config.yaml
rope_base: 10000.0
weight_decay: 0.31
decay_shape: "linear"
Each number is 500 + 50 x the weight over the matrix's rms, rounded and kept within 0 to 999. Layers, rows and columns count from 0. Numbers have three digits each.

# layer 8 MLP up, 320x128, rms 0.0694, rows 242-275, columns 64-127
547546484598415455528468401548491450563461589455539511536531545501694551499518522383499526552498449535453458523585476512478490537594484471505513451383491422486478609453459552515456499497491464
577506426508464523532484490468494492529479494525524467514513564453529502528560506499525529440542499473442399485593434538535481540460584499551546431381438522519457630436493521463461523520411477
561496524540560514523545493472494569513457495492508454541445551473513386535484520504490459489457565414516496511486418532535484379463513436417509530530506482587480532488450558517478502507463509
421497481583516482455528493538497609531472479460487498603436510458532484537530473518515436510421504438516473443463494534547541509522588521490477469548554494437445508492459542454470389519564474
502508467566499491653517519581442477486501523436489331542491441421497371541459464492453414570533533487496415500544564622439463572555434448496511452538550536553434509505473446561486518522670478
599531498535488461404481412511468542444483429436501451457519528565594550519521479527513542518469473543459467499466516422586531488481449442550563546521587455536628514495466566492488501431599489
489473415505512492438484480571468505570440436485537532488477475503526446442513546420475450497495632473455521563452462513472472462527527497450499539526443512548616549587531613439446491519531458
557544520466553544373513506519490452493445469445469583526582544531455504425509531444507541533536506485512527570459466451530470540475433579564434501418558485452416549484509531534560470531582494
489461520542534464550421408508481496446560539541416420508406466535474568426498456492518497498482458501416430578527478599477505474535418550517528429459595579564515528522517488427511537463501474
516478473612512451466465482540439449548497452570508508443533551526524506527547447473577539467554470502563461509508527513477473522435532521511447491529471430520450583494468476498543408455545512
625509510454549348524400522511510455367433442462434455565436474504508508480436457612577466391475487526507542571513485540535544577460588470486449463434574416468562498449487450478429503575511555
606553500431533397522502488493482615473465479491447539511510471503397415600479482471464428580383502538598433592509313567568632461484461524434302465500577569575475532475417491459502471476493463
409471504479537537533520527544535533632512691529511478517489540417467503561468564517454550498451617536540531463401465562512412532499516487441539470509422510546485512480514520498425472534514501
510486431498529437477632489570493341428462431499530466489482596510392557555572496502516528552484431528499518471509531526451507534519500492585437475500529491530477476535481554509466469543618520
521624543561516492479558445623479421498522573543574419531495524528540464440448439600532401551455575596589472538436455498454543457489473504505493507558531493517488579518541438498484569441493520
472504566494558505518522435563537474477526516493410472537493435516422469526416521472488491499514490458464463496546475480570528455585476506529465494545499528512470450546500512520450545470457480
487515502503517509587585460552487480461515355495539456616447566576519509561439454444516453475461457497453451337479403475563573457452606557689511478574436528432513442432468487506461507448491454
437544550459539466522406541410390467475518509450498546489503497523606499482551575574491444508536459530530462532510511489412531531427508509541542479509478547582445462499387540541606477440525459
463475575453513537467567518529528523449562427523470485633520517469421379471529546613520399540632429553483509476531456463476507615593506638503525414531440543478483641463464506496514454523407418
520528500530515498497543462556441484454506524495494531483511497511481506479496523455507497500443483525493479529480558499457520583536448501478453525490546506449432529545483534486467509490537481
501497593454513529443536444480373433564559582556546507539511507566578481417604436496456482585325514477599534683383452485511521500583455540494510465583594550504475500540541476504493495425526480
562491526468445471490490376481557399465484484463545422492385512544381552447527592483493517426550475489445578478505519465506479475494538518522509557509485461527533495436492474464528535532500464
550566468538485461483537493435389539547459524460565480495540490523498575463596543441572499309563496486448489498479421559508440431381541407458496398452451521519480557388519507456523552397495497
500532490483531514531507481503483533517487478466524429546507474493488489508493546535481507548487511530504474510520483511475505481521531531535524483501507482488444488485503500495438483473512502
506570488451502518515537537577436549543414464485490504501536499498554444519535460560477538505501492557544517552453535491470486553562556512478559516606468465448520473517533534515509490575450420
504491565479500497478470469493478491334436358499608508509470579470574462478532591536464498371497381416480400499501390473524520617496532438509514510492567483511532486524444558467507484454544541
500488457557549516391504458534564504490421486519476519451451469495535542496479566522483555489493539455571511500491497562467512538481548445447520468528584431516466465541551449472530528472480561
519497479520434493487494432500462530487531495475467424531455544512490527569370493473540563590493520495557520548467496535521492413498482514474536585484448504408490458534510505489611484506457532
501475534474485501501611507433424502583442487534579439582472488499492474476464563487465496494474490485543511467445606514435537529540526505447480458476498491587514653516570474469474538607500489
489593458448463464484467503339499451439493608609501493493559464505430594543441511339470547440513465432425484411474541413573434548449459461446530557462349552420480377508541500628495490487454439
446547661595493491492543536374501456541622505554507469527483531523523465544452440487644499506485553415467350460443568518503436518491480510458598486486397589467493564462482513487453486335538365
570495548409424533551503444507474481532584541478493462545447516462508501491550538547471444572392522494530574471460491520496565575485485637496489456439457515486454525627436545525495432483538478
490547488455543496489476573498431430502582532607407491626327447504541423456571517516467520548466478568436411565507500427444565562533471583591509492583538521531402478475392542506467537463643461
512640506528415506343551466520390430516511549527499455359574512512481562476494404467559545422559475492511520386420503470481424545406361540615570473471476458542466459407521532559495485569571513
# layer 8 MLP down (transposed), 320x128, rms 0.0668, rows 242-274, columns 64-127
636476498530256477465545421541583435512446552501574508604489539466594561501499562414525499501496460540514390486514520503446512478504514475527502402510477416534541510476467529488454452500547382
360571485503620593473484524484489530527428498480509556466561506598472536528545506559503455499430498472485521420578515497483502454434538500484507588542577526555483460492489501454529516501535485
468521503484469462455545521436575516586391571527493458472443574472477482508505491557499537494459553495523473561440502492488491494486467493478478480539539565527509493519497538456491550433500537
486462548541556439514508470476531511489508520476506437436509493452490404509495449506513514535442563553516507615476483552495555547516542511502456412561556505588458477586436465542488458488428618
443578489534628484492464431466461697475515503527449476517422454522487557435529479491503539414528560575454479499368443501444536444578529517473435464475459477494518497498506576418464337353489448
572462472476482367463576482571538579512491508477469489544499454477459524521486509585493531493491492518425537578478499526497540448508508467488555427510440487500453514493511554464501520485566475
458565446498487500460448552409625476460543512464518509437537505476499531494405500526566524487454511575518560507435474358503505456565477441456488577531523514489450431513523452542420523485460487
362528495520524488556509411509576491444450538482541458493457570536576546474482445569474508468519463537487436471522569512505515573449573480502477491583595572578585508526475485444516530549441491
449601436458553693486468498571463509463484581481471521479480492452594525459519452497479479478478467576483471424480538501462511485560496542459501546504533469495523481486447506533448497552471484
499553511470528586517529508446580540543509491431515484563410464560470507450471531522361464499498524482530536588511490546506515526569491498511485537487505590428499441521515539496521582541458434
528426484499631436550511484541526529517441482537430485512406473382491528544515522506461573448455526454446444542590467617529508464523494521520447412539478476531524525566477555473469415439502487
494334542521538442501512520470510415429633418462456513539527505497470509378487455558559460480602573568485558563514604470469594477498426387541447476464449459391590459493505491465486431457473590
469618452490567415498443572441491446434507471501454483564438467477447516501524528489538477455499429533459438488645533490484561501465445424394488459483605454453550566555449594517495396428513480
454515534533421503496517475465457407472469483499453490404520541457497442511461354567477499534492594535488494530467539504510511491474471436506483483468477352529515561549508520473440404487450425
573338520503489460449612496470485581500500471508558470550536435483442448563544533550490488500507452521517528464563437631532563531463534572532519446442460463470550514502475480545500429516562466
479407560480523427525445467495497577446523466574508512458415479470455519534524507409470517457487466526481455559496507480493485486481545432480506485490525485511508514545460542482505547443505478
508658546506658544470541467432414484504533600542546436442487511481518468448463545470505468432482477493528556547493504570517511435524561492503498398521425483455460519384480459531478495406417581
564538523536445570532532503517499444424540472496545522495443506513439546515491498522605504499532495537536480454489395514537470466537506486418564500506516471538509441541500409461491529528536509
431525521494474666587534554513507513527482520519508469540399624451446466463444496511398581482557462470586468465522456440515532510564532524480567563507522459519590489490541516616458388508438492
498423509521552449471512470480485493525540492473471480436468479493494488483529452457449534549510487507454503491464537510495528494512564483564469564481480449529487544481515521447535461509504483
592423568484378475456551506451440519555521511511564433597480469361564425451533471534527467548410483533532492560408451548581552514550539455557532416437489467475510510538487490535478472550525434
460601514532476487518494508472510487551475493512537501508504497457531501442508520439427534571484517482525562482446473462508538510508541495475455502503523520494485575477493447442503523509488486
599441541533588396540498433474504533539440535480582579497510465450460495426515461468532548428478577525464444564475521524468503475441577416461515355482345496555536531443522468441494468395471529
494487481496471526532473504502519515518510461483481473500507509480530473529494470520500518506529513477534474456510477497477481522555552533509469520500497497509514495477498548476526506461471512
484564467500533561471473441500439534472510473563506526521533519624471527514474610508515551429491493516598481511454510550446558509503454446532520568456441537546499500503444482592517434510499484
507466550449545538480448494531456511362434389461594515524431544519546442501523529545481503460465420437523521450531428408563522574470516465539455562511557463452475442447474509487562558471512483
564476587450414471529455521487542536573481548479486563430484523538442483442473548529367515490562541459492486501476510498523457435461510500477508485556465527494490495527479503528455512520479523
540485543515344492461498469389471517522594483492527498540476512523495484604442527543485467551522590503489456555470466461526535477546483522492501478540477510496471472500564462387499542493514562
556580566467461454469421453605568563408555514537501462451537505445511532514558506557546380622539499547452500481511510496522391541490497556531519508525505516456449470485452525546507474461455523
509510468486455371473554446440473467430521520561462456478597457389428508614522497420503511488495496492432466465475508497500506525493497462447520466474421511420497395540580528530453443473513448
460554540452464548495487529505472544501559501552466430450515499485538460399456513630487428555446519511521568519579581575511548479498505441559490554463388411361500474431488428455533497405473615
639526430502521453488526468413516417537600463508523541524497510409598517532498538494437515512439443552541476504485495653480551493525523571556508517441442501563493478496435485458563375559570477
543501452509424516482453559513616449425366456319536539449630557498444499514503503451556530477516468507640602474472523504533486444480488414456511473458493530458475462479605488383399538542430508
# layer 8 MLP gate, 320x128, rms 0.0706, rows 243-275, columns 64-127
378519497444554536472543554465441500481504522491554524463489485575449443511520440568499493621476529550529548468517545515488505419503458517446490552600470525499530434521467530498559482488614428
507500459597468532525556513553467524339513419468477504524568470491500480532526509542549450472510438517512530481504540503465455533510550478508523496479463603462469518525452513540493521512483500
428522462540525500414453542524532543548434449504492547584428501525528563507472449494516473459479476445507473356455497484499500522501504504454497522460503440405528496423548563410460493531581441
495402550526459488535558519548521375548478493386553462464548527458472461527505485476507443575500447402481532486654564545505547552495497441541544522526510508501475542490488442586524598616598398
591451518523482403418541391574498551481496424452495472472493532507569547518517479535494562501469462532468492538443524451535540457495474454508548517500578422567579510512475570499481524422611494
534433492526455493562511575504466512456517445574470536456473469503532516501565506561559398427547493476542524501598490513423512536454437500574524471512518523499384528447490468518514460527466447
466603545468492427567484445557486406420480542545473509505560534618540487450579509493522450473455525492499502459512532496473538496487474470465499528519435611557453516507499429561499563434491470
532498510486467493473565512473515517536524490492541519553601548445470451524477518527520540497480501445574555522459501409596536517392530484507483487517373482401488495484498531512464392517504474
475459467419532495515490469490518556525477487528439461524527438485455508497476593503468465400507487474531511523563476469532556481460499512474518448417489452564575439483548553544452533494517511
599559472472523408472414556474484443405464491461492494531474457549515513472360429627609471408509503550485535508480533510512523596461568486518479491447587462470537532424486457497470542604499552
589652455483497547500402499485537650549378613609477507411477474514512569607467499413408446510323423413576467535458359541596506456502550666507440546556577631621453519496455419551499513560487448
495542622505493484485511502469544516610526503539548450491634555538442474552479522483365439440526517493530553491577486392439488506500406449512487503481516487525483567400456452609530532447621458
418467361483469541542560525473507509547517511486580442640471660414547477565584542462447461451400536465493545500496423500590460498562533475529454524535480569466499493447478569516535490541532468
516646483531543538508471456595504421556521546469516496523368495566542521439427451558507461469463602542594552465470483440465527440477428473507513638577541567557521486448464406470479593481462508
529535525440519510536502427503515459534492542370428428571530449548477508473473514519517490531473523480561527432489544436546477493559435527531463491456497520506481518464560477538483514554470541
509498475565532559476475453533606426444518447488464551560419528621474544439416516461551468423530479483467561524528463473578478458495416510559535527569478585423552481477506422496498509521490441
543472504604544498558580465467472509503502452442527577506484514533450442467438528495509421460446540466453493494515508482559466518540492541414469510548562523491529491539474547484478513489468406
543542454442590379443435457422481497455499429420479561474546442565538576518473477489597498557470613615462504571532584490561491445449513478562475532470517510445558468538521432396519543462509589
478490447452469520477553500489500524481511498437502504548515541510501497500493560519543521501437511509522451570489540475505513452495518498461462554490486574505523492511521497477533472528537483
458553515419519567414565457505414381551540533484522510488467501669597538412580480459495496557386473513518530513445505454487547479539487523535528555499554528510519500487495437479497613494603447
504535482538524534590524535441537533614465536467528527512502556460525448498518459494408550590426559495513530464506451486511469545500524464505515480496498495497480516531480462481514558453521500
498613449608509558458489488517430575554448522505494490440483535565512619421596559432591603471534449481502446460487445478475419408386460405455537530504485523482531532438452505489500575495525455
492515469463479504469482477514518522516479495515489475512536482484492519466509508484512534479486480525519494514501496481509538494513490518516503485452520519508539498491466496522491543501524531
498510496485448418580547468524543420453523431488490548549492524593542488551470459422579475401491521501434495441533495471547519401466491500526484554446503591517490530377514474558527549504570531
421574417536480546542478514530481524487593556466479522506524423633394602494413466421542455595532535573488564481565568489543448385488431572554521554476524510469503467443547466569449519519416521
503432495545448482482495494487515506470444511512482494457462460486527480534514491512523562433520505460503452405452485459495572536462484502448505506514467509522567503462525485450480503487538451
452491498494527522441450491462470525483459514493517513542501493515503523517439478500432498517491502502534487484454456513558444562566535530489496503426507509489500482511510411456542550546519579
475502549570418481508560495520411482540433447492516479473427453467499459506504450506472528455503515491444486546626448520353540390529438469484501485577525407539508468519446582498608412592569408
496578440488461417469493453372578464453532583637486493519582462434420532587467496366456505433510477458443505455522535464604445550478530459437543506471329513383498355530549488540489497487442460
595494541509488550578465414506600527375423423530483495469460406626533604323415413601486443407493463437417521464586478493467536611573530486501481587464527460513630388448483414432492518493472559
529582436425435635515435508466419515401495547374492509573470496546469486381510590495491452602509479457511464477436474394516509536497563594493489527450498409510456527548426531573490501554471500
446465567478556411466573372444339641597541505463451483484561574525552500382476509549449470554547531417489443513515436572465583531509450539446530490441548485470461495652508431741489433482497529
622522464448466456450410463574405492642480578529525463468508435509559542413451497511476444466478488511596526474486420527556434413440451555541574413569519546566451381423618497558478499506573530